From a checkpoint of a small transformer trained on Wikipedia.
Size: width 256, MLP 704 SwiGLU, vocabulary 1024, 6.16M parameters.
Each number is 128 + 32 x the weight over its row's rms, rounded and kept within 0 to 255. Layers, rows and columns count from 0. Numbers have three digits each. The size before them is the row's rms in percent of the matrix's.

# layer 2 MLP gate, 704x256, rms 0.0578, rows 446-500, columns 0-255
109:071087119154152066171108125143115069092092133141100104150155113143089153132151140083127129174084126109135098062107134166181099128159191065082063124139099157095154134079126117085120155091170139117149152094097169139118048122090094126140137123079147155137100138190114151168129161120164147150156129136071171137155106167127149147136100157092130125133103128112165130099110094133072118094131118111168133065092127058111105084165109155153150147156088101090144133065135103177139131163095168133120141121131097100123170144120090141181148134125100108114125168156144114138117143175084168076158090165138162079076161185040118112108105112129135158208159073139144128116134157195097107135175085193034151149096138049125159145068140107135114186135190130144124086157127136123120122107120088
093:149126167160047149165130151096104142189096138145146099126094182142131146148115176061147146120080103151112114143154104143115083155147098183144055133183114146160101112107110155101138157114160120118151102122125126160040151089137126118098148120188179138081113149062120047101095156125076133168172114197092104120154147142083157092108128139108070132157130147076141076154137134083137108067110104110110126165121033093191116118109140153146155107179113137189086202081156154197151139169094151093141154177174150149098081103096120157142157100044159091141136124177138113137113115116118117149114116119180098128060066124085145115187124157101080122098193115146147115124144132116109112114111120066122147126117186127093179130119108102099138135134112154151119167115095169111142145110104095
092:125081204092058166106170139125155140150135120137149113145187052088141125176132102159139149092157173129202065114132142138134117117162112132157146131120139138131110128153092143155165137128082094067112111150034109164141153126088143123122135119111238146154089125147162090095105154109099119157185136125186080083155144165084114102130153126109134130124133080152078231139082111113087130081099151108134153109082130142140137133086142152148166097141145067088119157139130157113138134094116125143161167206104165151152193114150119140051092134095086046146113126091156124167117138159132127134168087157151048116129112074137131110132064145128135154100120126128118097121099124122155108134143193106145128147118167143056097121156081107110181179069094070096139147132147095152108088119097120
110:069083195114103082111034093170080116144087163153162079157145122157110113136194125121129155127203149109148125087079141132113086120139099176163140096083157156127145097102156123137069109085146165053140116114154135127096108126088119097175176104129107164175098129197125209139113119152160118162150113102097097136098127117170115099147113114119105072165140106089126098089125153100086165072139147181138125120095123127118129097159170139136109111133104163144106149154143117154084156090112115138131167069122157116100157144131109121164132073137113100223146138178105161113103154112133101114133113108153112073122056126066101084158164095076083146161132074119088165135158166145102174082156115184115134155071106188103092093081101065113113096098121140136086124135176147103153142147211136
111:168128155103117132175167134126151098116110146113134149112190199051083146149128171079170123071115143166094129090155074144113157156094146086104123173187098159148110203149144122125151095148045086153107126146115106130138129130079140085147111118163081132124140126101166143134197127156086111113181148186111183110169143129106093066108134166076108139150156120094108113150180166123170043169127178127123094105132099137170122117074127098139121151164065159122090081151088104075174102097149126104099158117182147132118138172057147126078107166132126125114127178143093043117144121121123100187133106073099162156111148124143142134123161106120135126130143143139108072138140053120104112136106130090169152076112120123147092075121197090114084160127151178152179110169165113184131127106170171
106:075114110154099117109166141162081155134111136137147117140141187134131187189130116116081161158127155059113119108080119133185097135109131151157116101102083107055140087039135135149158189070072094163096108157153047131135147121099102115167111124149120119149137137093082136098144089139171125131130148180084104112149115126148120128130084199183142105163136068133134126116139128111101139139128082120126156120102065163131162134084097111136102107106089190127176082066150166138111085143116168062084132225181175120103123125108068141095096127128157135125127110134097156102134187170139201135135112121145099117094093151069112130167129130086118127152123172154141108138108116115083049136083110132101103201136141145100153196119053073151157101156101176096129148097101182124123096119159103
105:091127144131132100136140142131142119120094174141147115098076186090114116148165102085105138059115112132081088135077087156118117169141149112111148150128106178136085168150109143185082066098059064180157090159088154128152110090123069151095123124118188123090138142123082157134119118127187166145174141145120103170130163163133056107115092113112076083149169022140209115164089117100153086131148123099096109060115117129126147152101112106101112139129070109160136121093132105138152110197126076161138091119129132083114087141129205142119113107165156118138119168111112097153127157180112101140185087110120173164162155164156127125122115186115151182102078092132113151172098105104202155089136184151098149084140107157141163075126161110119129060161076125179155143144092087105113107145078147
104:111144121115081123176150139165179140097113120167123118100090151134109217119121166124133140202122106116127112102074168121134129117148081166139116130120146109113079140060134079106111120080112123090073203104108157114156181160113130127144149081133189082160131151168145086081053146162180094122153152105117160140093082110183185145091090137101150043127092182145166091096189127124079061131117169122074126153121164130122065163183153146106114123166091147101133118128131081090133169054127114096127155144123122100163114132157139078088163102125134152158156187119153136156131109118119178099129125144170137128029147170144136065105138115143104079111122132103092159157075169125151096176147136139091148193120064102124088118165118160171136160153132147104089102126146117164112098168178139
108:134060175091130126168108122139073152148199142172144139131119168130168186186172139171125161061142187123063110116118118157142121105121100130155132099142155179104130117135151088122116078179132103071072084170158141115133147152147117174106112133138151160163161116178152112084166181120157111098103116193165125144168155145122190133114069129078102078164114142142138147176132167120154085155148145136151113156134134183151138146155165119152130171118103100097121126149124149157142187127183122104151205153137159103125104122120140182124124101084069202103127109160074188139148122079164143112120122131098109111101141102154156141128100169148150113110195114133091102138150161028133152155109108121164134148144081163110125127145080034129126185068129118172137170135135103120206054154102165
105:153100134176110125131149165141045101184155155165126161093137114147116094116097160093101154120127182119088146082046116121131125090132150101062176062230146194091116116127126111176111089125177103159100118157119161153110114146100146155077141099103122150114078115056112173091156156140155112149121159143124165153109150179166108145110090113151106092083119159091105102099117125123106123120146168155213122144136131120154109126103193096117130144141052126166088166145121081102112110083172127130141199153114145101143137091144153139153087184063124112135101074147086134141134079117113130120094081164170122178102111158107152102137120184093102117122136146055148110159123167148098215130127132092188151116136115122161087070107111075131174123074125090171119107104064137099170116104156090
091:163118139111106122121115122134203139126148137110166134170138138102184113120130134110132142126123146080128095138102139172139105097144115128052169132149117144124108130140135183191094110064126115191129095144086130160181087170088100042173067131135173118142134136117103141125135141142121132141136117161142151180088101106114075118064145118115164093143125130105021087138181106103141079106158167113111055107109195194166103101136132171125128126146072099122101079100157083124172068213104135179078084089134097121138142139119139093128131196100129139215109093143135086119141180151111095156130085115084105115134092147126173166116109164135160090147107144136069122111116069110109129194124160145163118156116119137152153143113054198155106086069140133140075133102084132153142183145112105
097:075148145157146110216050125132159105111116152170098125118138155112116195081172135105144158143148135139094186150140076140144108142145135117189147148175083122090106145118138139126116113140168098121065122092135167080071075154133132119112106136149137117147121148150125098139139163072069138163176108118079137145118165122164158068106130160179074133090163182145153179146135110123144154095105179102077059106129132159123160098085230216121160125140039135122161123119115105112140065093160158082085143152098148116167151143140143168083136155146157114103067135142058164111163120103145133113158102098145107154136138115159049090110111076097143150151188075185116102091098119113062101092105086107168141132087086111135072098090110123115122131133126108137138139148106147111096151172149094
098:118082121083128089082108140142125146164183162181128140120158106145159094170109130185156104138161213058108138157175146146156141117082092127160121082114101169125129164139066200127126141110078178076134168149093096108143133139124147164085139102092151154134086146080159108174119145135113147167110086145141121105137133199131127098055101128086163155118148036123109149130146147096127138065173097105108133168140128090098069072135123120098129104138140110106150157131122169147133115168081112124095134137176107154124089111205147111121066118116115094185165117180049115152134139119152114159130125154163130135158077091132142091132132153121202157086171142132109149080132128110101183176099126104169133086155054108131174104128104133141214073126101173118128163194152138143186139149071117
089:022153101117171119118156176127095163133189145139082123171186138169110045126080100128066140140154162127105151146102111096186149177091120170107154109083094127120092133102135098175098114117162116164121107124153144158134135169145089103110124135125177147101133122109151166092191108081107131124146124172140110184123119133116133066063136107200156149117142156138138084136213096135140111124144089090124119142080128111176134163134162135150087131084135163160185069122181112159149075133152144146094079139132112090107101153139187095201135125155117099172189108138148123151177127117174080122117121090101124072144164110118107132137152109114138095115138165085173115083067110157146101163154134092091161149171097106140128115100158170160157133188109081153069092113089140105110173210077095
098:131145160109144109133131136122195129086144143147153157134083103111151113139125117150109097131120157099173074150104146115146171117111069139131175120060105143120104144179105157103144188106176146153115146092106152160100144229102122113142130120144109165122127115134054089124042102112150137127199084123127139107148096214146127095120117142118117091143164114137092133140085076093112169095165140096082084137121107166119154071050124114178108136154149115083093180189115116130181128069104044100085093138103088094157093147157085142118110153132139149120185080102155063119136129100130146111086093137165105132179108136114159149157090140182175091102126184107089074128122127180147117199114162146114165134068107153064184127151140142194117066140111138113083129123133147160189110151111151
100:165080150066127085173130177155167134067136114162122075119138143182236089170125096126114116114151097149127130104158134154066132123190087184092155098135151119134115153147150084117123124094160145156150172095090158133114168121132089078166103153089105094097095123137110115087075122128111156097068120138098166092116102134123189146081086146153155080093111136131103062158158149095153137160127152107152099094141129149135162067088193107127120165119119104108153071153148113164186087121139129083131176178176173214140137132133132152177074158115085108133142135086126132089111122067097106137103107097136144120149126116090149110097105097152123161134106151149173086092112132170144069129128130102203079121167075195134128060100079136123156187150109138118156114060077115096148111083138116
097:156140184129169121173186032105143145103119153109126067146137159133140093130107090058138155136160077165093126147105060112123186138112109117136189122116133172120110167102107103152076094078135106114084145087074095092127194144110101132131142166171146102091050095163132102123141119145110138180109167157068074192076139104093085103170148190058103114186080152098165085138076113121147090127101148110121108099089146179113161145148127127123123135083055131124093081171112124140132135158095128107108072140183109085143105157079169146108120122134100082125125121151157137110097136111111126123068139110132114082143095073097192111109056079129131081106134144106098075156084080114120059136116123082137112148098086146107142157190146163154078156119136128129100123113126152157155135101084134
104:136149106188071128136104166074147140068163125186109128104190121115138166185118137119160106124084139120052077118124158158117072102087128160152193123089141110133136153123136097187163161087160127176122077122220138068134120190138127134156084142139123083112189117127144113163089093157141135114114116121084106136092146137195133066124109100136065127177151147132147118143155108154150106088133189071090111119114068192091149119109137190140055146133147101145108152078148120131102078110087115122077111176082109119104137149116094116167128145130133147107130192132133089128131114149147142094147112138105106137161075119141122106062139145149195132156088170148106079132170101135087070117117168123129130079110114167073137108089124133117115193126137131067083169072068155138116133105048148
097:114144189133107100108151114190164128119075138145141125156059119167068100140114122147138137215091089073087100134114103125113105136103087094089072154119092116068124129088146080092184113102154045138153117156095138136208135223124111039121134120155142097112115123160074146093088166168174092076075180128067115118112121137138144063167116106105170109167117085155124111105166125106123091067099117095118141118113134204149110053119172101119109131111108164160120135079131099068063081082071137131147111162122132166135183182082108137168139085117166096127167135149140108126147147165125188095131145119115167110128133148061123122094115142142129124135121164127154103071075119110100098109140118175130153183073117099106144095156114151143133175145147090118141124110155092120111121118132132
101:076209159101115104232126107133118078078119074175144161173157128168098132095114148131156150152139120097086145124108163140148161108078117153108133082052076142149101173106143140120103163179110091102129120088135171122127127152058132043168091142127167121179083109146057087115071174161115127191174148132125143112182096131165137106142084147120148144091077171124152142186117099117118094166146141142162135115131208102125149109162145131116120137123099122059160048074102165173131091091160143082126163136114154096088117096157107101121111152129106141104123186148132113110132120069149146138143088176107113135133123161109119165127135113127097113136185180151118108088161104091115101147146129151142127180138074146163171077142133110112083190128128153137093180083034109114111113143091109
097:040114188092121111156133092119131087072109187132158132118104107136146154133152134139124130122101136086179073127131135137132129090139133125088138064120142171112139130081148132084175164161110138128117124080142138189152105159096140135125086098090098138145145078166122147100090158157127151125093164169102057146091086128166097084118111113123157121153111172165185133059117100145152160152161155120073161111103119166168089093133148141151069120137125146182111098118089080148067093066082173128092152128081145091101098117109102080110104107087149164153154062129093121114164115098141168083072149155099161127108053195146124115147158125092133108133114108126157132160103117129070102176170122095136156201090168181148140063081055065144120158169109112069137146115119147047147122100128173
091:101189139143111119137151163182155125164133128116105137161110121082158117090128101115121162154089163110118071107107140145129142168145166105089097147076134111125112142130140168134149118123168140134181029152096102127149083127125143030153183163148099154130150138129113199161146124109103167165109108122122138110175112083092121163131129111097137171119112065113089113090135083156105181119146146156154087113143088084081083113107080122118114153046154070122053143084159110122110080187105142158100103114093127138119202154193127174107161052200167139145127192128161068157148061180119182107111088136180111091148148138076114159202140144100124134094137127132086179136133091121174134148151098153077144152097147125114191126117129179136146125176142181177122141122121165146137101117137167
095:152127171131123147047143180114173145111183118128134143127146120152180163089159131034198126155087122191151125119163141165170128121149121142102076110167134112095131122140101125181201157171137203101141166158113104187106088098108135087136103127148162097081087197151079128124071142117114123115192169135183164101102164143127118139137187131149118127083103109142128124120139141110080124145136155094109079089121156145127100107079096111131120072109125145190098153123149157112179095179135176115111114148110086160176144103170088131104130162141161141200123147103196138117115123187123199137161059097163142131145077140098183076129178087081139178143130084178110138141151090142182159111106164137086166151105099064128109172125100169118128116107155133070156148134085129136160142116090114
090:102146163099121109212136121123133083077114169136184130109107120131132103151123158091146156105147126091157190152141089151142159146059155186157159085089072168127121154128148097033151097128110161198071079184126156139168134139092114127114120102143100108167132148146128125109129161086131095083112099133138130056144139082103090121096134125109106125092129103144212161114124157215137137063128122108059077115212119080157112155132121160092136174093098158140211124113111148145127144114136157163107108134140138101103091161112101144188136149121163137106150184192182126150123186078112121163144118092139113143099163181089086081078148105144146138130176157137064142147168078113134140135140117173080144129102086130146207135150140079110133105176112122102133152127104104118071146131075122
111:118146144101080112124120131133159123130104140146085099171140143113145137097151080137094098101150138068141112092153124182153125069156080102090149144107101160080110146108105115139099152180161106121123090160093129170038090160119122102202062119206140136152059136134105159125060129115094112112159119175090110145164153119186186073149121139169101103161144092136090143103084134115135054131181134098107113066125087152118104084098146157156122073104145148061159088089121122106189028155106073133103133154141099065142163199078166142139111169124128168166127158142146116170120148148046137099142128155151148193139139170158086159107144115108192157099161132165114092128126119107142140138180117176101154069138135131174105129148125096131093151121099123145116116089057152136145135169100118
110:134075126073118130140168180166194114154181077094174159144120157125102156178171183107049070128121099135113100144160128148143137115117155137094137150145123108115135128105124158167184087125115120174072156122084181168116159134102100107155075095122108191165076140120143171119122097114124119090176212132158102117130093137110174149147171163150137186106161067126129175136141110108090111108173099097180141108133149114100117106086131113192104133114159091122107154157117154083164092094135138168081147162109100143146118109132129220060116132175126136159147075177107081118112156152137104171212097117166106152129141179117096167140133058127171130155088143092132112115112077096182109157093165169100097161134116115105153177142068139139205144085148143111108124110109089197141156110103109
092:087124150139089129120133121141073152124187113106151101089255155119206176106173120143162121113138105162139127122173156131153053134120140106139094106154208136129148122090131104104132140160161133127100149061149157174084123089140104104114118122176114147142116117132113112049137143107090123101116183061138163139178153148190203096147085102145133076161135106155139146171151189098141115165139125200141118124095111110159122102152121125124171146109137075060103156159133146127149117141081145075097146144151125058187122224105094145166163142115075120153078123117129127107073147138116135194130138144157138157128104164169129098120130116110142101128145157141157138158102138150165093147198133132129104156131063182113085135131059079099102148101112147129147123076144105099128125039098150
090:087128123121148095128135150103186157108107146060097084125161135120163128113141084133106104148100101151136103115097126152156094147087165126086155186100148174091110151098127160217070174151122082170081145137122132103083138138081148174093097104154090110109151149147101146195193136104113112123138167107182132144120159199180193101111094140107164109181096222149124079100065116162154116098066129204154162121082076147101147109099075165098148076147141142118108166160101135165119100152110090155184132086194134107127133162066214164127164094144119125207108138103118145137139087148115135121138117099141113143162119099179143119139154130085064126187077119151149160085112133067132146162138127175100153125109109145143149112091125119087144139132107175122153114168170087090118097108113145
100:062116123178172127102072103117156133076077174143073168163146158117128145146137145103166124170137189163135151165140151141164161136109087137149145084179133134168120119041145123109098141164111153112075127078106089128175146169095127131149150112170164113110129086160104093116168137130149112114146156163126087150139148078136148138089131106105108106066177081153128123125137131137166111129123154111109103110107162162123101150107255106099125176134122085090096120116125145137117149094132137177104151157141161151120123126155128143141145207101094178152141123082147139106133151040126106115094050163121071165100149117075131119068138146128142162129171226158163088183189144150056141165120138113189075120165111140120102131117116137121117147117171170114098160092122166112155095139056176
099:122166085089122105137106087095103137155139210121111088183178154166118187121102145124120087074158198067141159106143157153152157146095184179102131060194169094108184167076150141160167150153155184127095120127102145147128155115113114119134100132114208152115168127170169144124124161092103167111099108118132114120114064081185158163109095168094163157080118124129074170097126147121114109109119106140170080088130141087167122193169121112106186124078140135168104113135161147122096117153094070074101145131168110187094120142117065115139086102165127176122094103137133160170189112122156121106151138124181187107122159145169111168148109129139108094090164177124148129121193117109118094161091130129133186082182103134150132178120058102095136139133144112131133187058142111131164128133115173
100:099137106180139123147134114173160067091167140171093120141074159124159096104109120165132121123141161127137088115022139094112178113131125155065137087124098150136107200096138121105133132134144153082135150115115152181141163178095110091232120170162114086118170164115126181129121131086120150124174139111091161115153062103110097134148125137111098107147161123134132141111163143161125121147078113071164082121123131086067159179089153107099104175143093110173152087096146120140180115180150173131055133098088176076107091093104138130098167118117071118123128150114078091147099128141138145115107086121173160124142150115165100110131109082179139139147073172167114106064185106144160075106168169105105141085104103131087141105084127166150099123191182106214154161099169171145057119128139108
110:101080189125127130152156077080056131097175124190142166146108171131143223129132108095194169082154072159069124154083137127192096155161086084104078124126152107116101132156192125087098108156145100139125118122121124143147164079108115139148150114151116118163107127095109137133123113144162092100108127133113177144072146143144157163116126160078095117151184096150159134156130128213181097105175140130101129127126115146143117151192141095080146143152089142103129115097145150139065174187102141171079098116140121072150099094110106112166162187152116104153136109093196145136117121100155169128130089158104152152121119130092049120113124133119106095127212053109124153112142169066100116125103153161129118151072154138121092155175139115083139143117132191143096144086091129146117038047144136
092:070154165178095185122121126176140115142093168103131172160094078113156145138119148101132175102100169144108113124122187120167119119126125101141088072212160152150187154171125183165092135098139192138101071169161097139142117206149097118106136135102153146151184110150139134150132127117092168109189114149139114124135193132089148104141105108149061161125170062138134078098209131092123118124097135045054094143155137137231139128128054124154161096138122129177150130069130102140060156149078182155127134145130097100115114119148131157126138111125171144104136127160148170118106112136158154172104192137135089145132118144189114104044131075134189118096166074137110131135113134142125093114162144134104149124120070147130149174090131130186150110165110143110118089122166175079109125117094113
103:100084109107120117132166097176104102161217058126119126098110146122101132131134107117144136196128197111077138134148108148080136119100138074096080115160176085113108068059097146109171132113109157140081131126142144095107101121187064141133147088113096124145101153154101106180178071016100108107166129121121129127183122120113165151086073128116131138093106106127070063162211097128140137121109104138163164170153212112161076160129136201147125140163141135123139089134164128160123094085122163154132143129126147151179189117125080170076117102152119088143156123144086113178108132141103189154123159123144162170111083108130104163078158115165131140140144137126135186121140088090076118137108092086145106091086088058136160114126120099119201129145149111116153101131112117136188091175108123
095:094121098141154128130139114153150172094153135120123106161166095141135203133118125121158074126076079153093144117110068137104129115119178094116099085128115129140131137075156135152115096136202096110061037142157120120071164154106155186158162119112106103125105142146110144147198131113170116155177114100134114213162126084084186160158132111081122124138141159144188089070105119154156158094137099080123144127067163148101126148166133181078136139157140127152165148152118189094135143169103087161096110134176081098164083177160167159109153137119032099130125208170129104156112162086105176080171112119167162139090126142113163079119097144176107162112141112138139149146118139094186109103163121115088143068178086165162137121120141112116068163094068117112169089126127151159163087163096121
096:120177134110099112183144106132176144117107133118125193145069127122148104055109120110159125116097121093103117128077153075129120194133136108125098096130128120121078079064125122075166142118187178095163160111186124146119100135160113119154071134097135133144176146122182107090126100172102097153107080104069183140127117153228154154097121153153126110139135193123163112106176134053126123132139103112097126088090102159121180098062092149123106117134088122155127170120108169174106100165081103171133118113124128122147130103143069169119142123083106124157185118134086052177109151134164191120124116137122112181157158079184180140099065148144121100156130118163142166154110124086107072154132135133044096184137101142137154042094132117178099127155139111083143152078099083077109126153157149
097:183168104132082135105104139113130127069151115179211099117092124145157068201155081095124109143121123074138144126113150141086110058110122105127102158174098139091155134136127096226105133104131116122119117151114066154147127109085146188107107094136168108100073086137155139149053135192116160099167112135140151159065071157170110135129129156119146138112154100146154113109079116175148074090153147116082106104125110140039119094145184078139097139159102135188181113137132119127127156162148110124132117193137101171144119117100189105144156166073153089084124177066151156112144121188184134136144118130157096160176053134144115138111123136098096109135104145126128132086148119180110116132138166135134160139096046152114113159082101080099089089188086073125107098084121160114142122073158156
104:105132170128172090115124138097151065056077111107103142161143112118121131073147188089116163163103165082095125109083110117108114186100185088126102109105111150109095165135143157139090146129111188047142142164182141095185123093109104114169164075115094111105157149130104077116129188144127138116114121108105121125102083143116113196149160154133154175136088083152145104054143123139134116200161102082151112107152173169059146158156123110153112111094153093061087135041101177152139180098073183145171100120126153171116168092174103163141077141100159152155152145156100134126133139078150120145149109112148161146069116145113129160162156106102149147147109111146131145144118109095157090124084115146151138103130064127112117134132076053130099148139169175124132187157128198167219115080142127
102:149108096212090165136131145167137101119163143159158115101129179107106158176163164138075140093082165140091139110147097117133096138189158124144095167168125134148105160174155080117155110151092084155171172160162116121129105146124058124130143147104146157137124161046146155114107169170131150120118182153150167161184160182131215184158106106175131134127185111102063169091165146136152078135093113121135137097138104144195116106171119091127107075079111155126081117135172107101076088071142112087071121164072182188130180128143141135171127077144138133127146116150126133166163130095129147081182113143142183046086145108133160146148144092116049105144158090097140083132136134141131115132123108094081162158141114134077133118137105114086145200167110171180177134112134094122106077147154128
104:146174154128101125189125199100104126121148143136087106071135152104122179179196131125176134102117115163189168104173132155144119149114183141040149107129113128152128140083120173097140182043147139160116157127127217157136135217102112100130094131136091120099083136161140109110076129102108115121150154142022097180142182117112171136140120171157146101120102121130159120148139175092146083118091177094140139142092154113135166119108142179131119118143081134162165189095178174111141039133134184137094137196119114140096107162132094144095100135114137125124189118113137095135118150110126114072133113115116119113088101185121140106087126105076109143117125014142089131131123155126128140181148193147076161157142091121115120130098125125180090140129083139082136128195114143154102168161133109
090:092080189134079134098133092205139101115153091165142143168125110079146097086128156099143122138119125167107097114150106128126112154110114059093177138115138165213114086132167144033084123144120077080124191137156104074199090137105144081195177122117153128113056146091101138103121100184103132111120117177122163092172126158167168098139165156090129125140126132103123132127194148128191123152075131105143124089098184139101175151139141159105085142097082107111135110116134080154143122089106125176136136101090138153085185138136147117154177134146104222108148176119062120146120120184156210099142126159148148062104131123089176149085078151116135094138114125175141117108135133131115120068092134142140123071094149173119158137107147101135115166143126117091135155079185150113164081118076144
096:141103120113126164083130203158160146169136126130148196127204115145141098165164112118072100168136114094144106090106141089134023137155131116173143171096112114153122105132105078118130160041114171143117114163131141186093085107165136146135113072150157087133093165145104130137167137182163122131072132098056058162154099123134119123043127140118173154133124135111139134101111144109087108149171164103136202108064124129132127110185088167149092144160133101097135148123086160184111130135139132110151106096163134060146156098131167057128101093151069141104147075196127130179118154148120165120129152158156106141131146178115170102076100141122160133135105120112113069113080089112153078159143117131127151118144056122100164152132119099117140033103168191137104148127157126094110177157069129
102:105134148128122136108118125187120106162131150161167105156129122127086147096129169123165146133143153087111153079136115095113152108124069145129128116104104102019129179075143145146159138127146114153116089115128113115179097153144113194089167039080159192210101173171136111113148183092151122207120114108156128131174116105106140124095075129135144128088158115131115084133189152066155116135147157125075110156087184095129108093074130147108113170094147107100111063147138116131127118142180149124079205135134121136137120101088161111132120136130113057155173121178110152137145131098091097126145102129175084136155113070112146152124137106166083125173189161095105151129144060139083154050140122142181127143166118110160104080079144156052213142108121144123136151068106066155133088117127087
094:164098124096094187159072097119109095134118117162140143217112179142148121127118163146181104134125096087143133091123115100162110133049117132116165082171128131117102155120150193205130119183109182112099146139176084137139181161100096147124175142125133178195171123156153118189078113127109088110119133153151132155119110082125172101129126139161107141080083076133180147172123172147086115145130120160147106138137134149155170103114086086060090124115140164154156113147147115154120147125165096137140139155117161147168051102091171116083116127092134144112169086165118117191159119145118082113159100077130176155109159131181141127126090173098189083126107170144099143093156087127130106091110167125111174101152082136086150138129080143215212137135139153114188134072205129133139070114072107
115:170082151140085170144180137119163106091197125075178118125156204122141150144133156155101135071140104134189130096115130128123137083145100088048083085112139189183138144160098107113142112076082064190142139144148141097136119115076116129133126096154139106142065150145101156164144146120121075128145110144112131151146113143127171155118082100161085068188152115158171187137125144152151091172161131099127136100133150135107105130156160087160182111169118168092099090124108117110143117145153098112110169129103062069123156179119101168149119118079129134142134140107139126151085146122120118137133105145192162140073113177127096070119132127110172127103182164094061160093114078099070171219139125104118124135072145106142099178156160157164134140109095141123075167098101125209098149102033134
101:130118158094117115160125136122161121134131067108181069158108154137131124137189138108142108182148124093164126123125169160151117175127146161138101171156035102085063193092084179092123201104083131114148184105098094144101176117094078120161128139094187116125103133096174125211108120137153125094174140144097143139161098108160171205134131142120098102101131101113185112125099111149084091039111135168138166111087123156121162081077136149099146113130089118123175102130094144114154131131051149114128110143147144138066105103097113164091056145077152170141165101118144083154075127132138160104099117197165169101071043170073128086161140101115144103121156107217112136141125112109126108108139140151138115136084097137148074156112137098123135109137108155096114144130131104120089096065120075
107:156128023162138122116072173110144127080166129157169171144113163097117141121132127063085078120117050124077123142110158074144050098144152082091129155084146135105144157145103088132115123045119140136137163145150163107143104148091093107145134087150191153187079133158116157154096123173092143150140177180140148210091102116186103099110099168118183106121137109056114147136138151190115121101164135093102115154090149089177178087158121193103100089155086187171118142115153119135187144081075096170153117123140095096200114154075122068146129076146077120140125102105101114116097115107118142098099118120117135152099096182108196120095092163164157128159122123149147122153122144123138103110135101132121172101146072142144127140118111107121112168144112080147139149090132058143109095159134062
086:103149137132106067175163100168148123105135160109071080159070144116129098084155158118114154145093114101130126083106102139114138153130104164164132098086147126138161120118103104122091103087098168224115112118040084132173141117164075141152135102138102110145111125133130096107142125138125143157106161191074141106131083090078181035160107207117064102116125109132149143102125086110152136111149152120080117099104177152105074173135076121186106104160094191148159120090174126187110083167148050111167158190114105153136126090094084116099116098115143169113177188137116142146131126159088177137127119138099131171129046151124124091182122142134103182113105046198098152120130107120151161156110126171116133082061075110128112115106141132121080116079128152112127082092137092126159123153129109
097:137086107142201162138199167077130140170110160096143115150098103114159138202163153109140092146146118136188086106120137163170137164170151131156092171177086040115109128102115128155145136096125166149139123130182144103134105102145151137126105129175150153144181138162158137155083193131126123164139094108178100131150166152086154144129143118132069116170191097089081132106104116165097114130158149126135104134131078109180072141095131191160118095128105142142113129151128062169135118133055139089087142080092131148182129143092113193104090170166084074105127139090092063095168124117157168153133149092127091176143092125151084130203135126176099125191082123115120129183120164159130162172128127139155168156082139085119123123116168052121158165098189136105110106142112140144072191155118065
096:173111104150160100146108110122186139140153161155155152157131161165108118098094117142105117111103119063165164132186102125110064135200143163081120130148157136119091120175132149152104140085124148099157236092174119130127097166117141178123171182151097087142100121063152118142074131108131090116119137140114105169095159128185123133136116105118087097135128136110157132076109185128075155150097197096105115102171146069154201072106145116080078123168095112171140138134167072109160130079041100141075189124126146097146187150149159131100101094120141133141090152101049133129186165166154132080093127185147128073111106070128102118150111115107136162174120135146158113081148123104143150129194147105146100087120110119148057112101132165166158186154131103142112115119168153167145122069182131
099:155168255131090097131111068098162154038155133095151095123120106108143125148080147137119084079091037166199110139127109121138104150139092133131138136106145086128134126059114059074143107121127096145175102126142117104151133094117124140173122098125155120114105143134071130159142148163075136089150150150084123193119076173154113085180131109185136120131115043111150082138067176152125096124125187086118113140075156156112155143153161086124121119152152161098114144132138051177058137094129115102145076143121101169131128151102142125152130139085166145128153131109129126087131098094125095112182102153102202084099073176125135122113086131091120105146131085150161106084148118119115131126115125138152083139121096114131088152073119168187177113093163176079134174095103165115182100115129167
101:113105132151117184133166091127197090138138153118131141129188100140058132116167118112102109134168142150128125123120084136140083150207054135154117110106129160130079179098118107121122119137113117080129187110108140146126116113127128146084085142161133103074148156128123123095142220133196097123094108109146200136110148158147151111127105134122128124152102147145164156129080176164141108113181162160088138140161091151148065142154084113152090125171091121087105160128177151111178122139153083097144119110162064139125163162132197112189165143102083158104134124096105149134193166189182082132110132116178192170100164128094134106162158133103178107149139155084172140079116143068077172142099183126158139139108138109133155092165085085179180047153135105127156074116164087168104080113063093
091:094090130136129137062175139149108093155193142183133138148125142126163101147096113187161190127118187046152071049129084139075099075114136102091099118147115207149115201097106160154106202054130134113118125152093131180106081142123149179129110161108126135127150097138118179139099145151157084078089102107095141123100128135123182155117118070117154057164142123080152102132165117090065117152171095094077133155149095138151102140116097125109170129165127138115133103145148155090151118121101103061174160110133128099109133132063124120132122076141146181122077173109175102164183079092065110126083124130114099118150087179117120113175115119150163106069140160114119144075080142077108132179124099074141146132138185129119083100129099167164155116175156114099156145123116151106115136128164181
105:146056096178186128159111092102185122165144151119170112150180106141104153178090165146085165156136124112073081124149124138122099128190150082159094139109147117075084189067189131186122136126198064099123143082107116171086144202077131133127139165158159076151130102099139122147089183164172113122137156128119147166088166145145146137149148178137154118135158090083139106203077116128116059025111183102176128163138161169162153103123133067108133114112074161166126124152116171135139140055152113151111095090146103121118116129139142105078103085135087115139111091111134118093112075125111138110111123105119092116079119063092095095134130142083090096174122158137129132103083178110138114106100130155103126183179126137150072146142051141149164147119182144107114103154112146144145151154146105
095:153104107134074138116092098096158152134160125135067100147091129071116151132082093127149164064067127088069147050102130125156130120147069153188143124170131107093126169141116107165157143146134096102117126150100143133155185137099124149107089149165147086110134109154124095092062038139047136139095101110082099137069152217065178171087157144087117089139180128172173127104070127099103133110110100116160184068113070152142114150122090149129152136130125128142108184138110097107066124133110108135149028202177134101095143115040124093113111146119135114107119092150194161116106142125111154123094122096122145121177054120106144113163071148128180174124115138114123157154099116167131126107122141097139148139120129154116121142118107136176184183120103125162136154086137114167108089165157157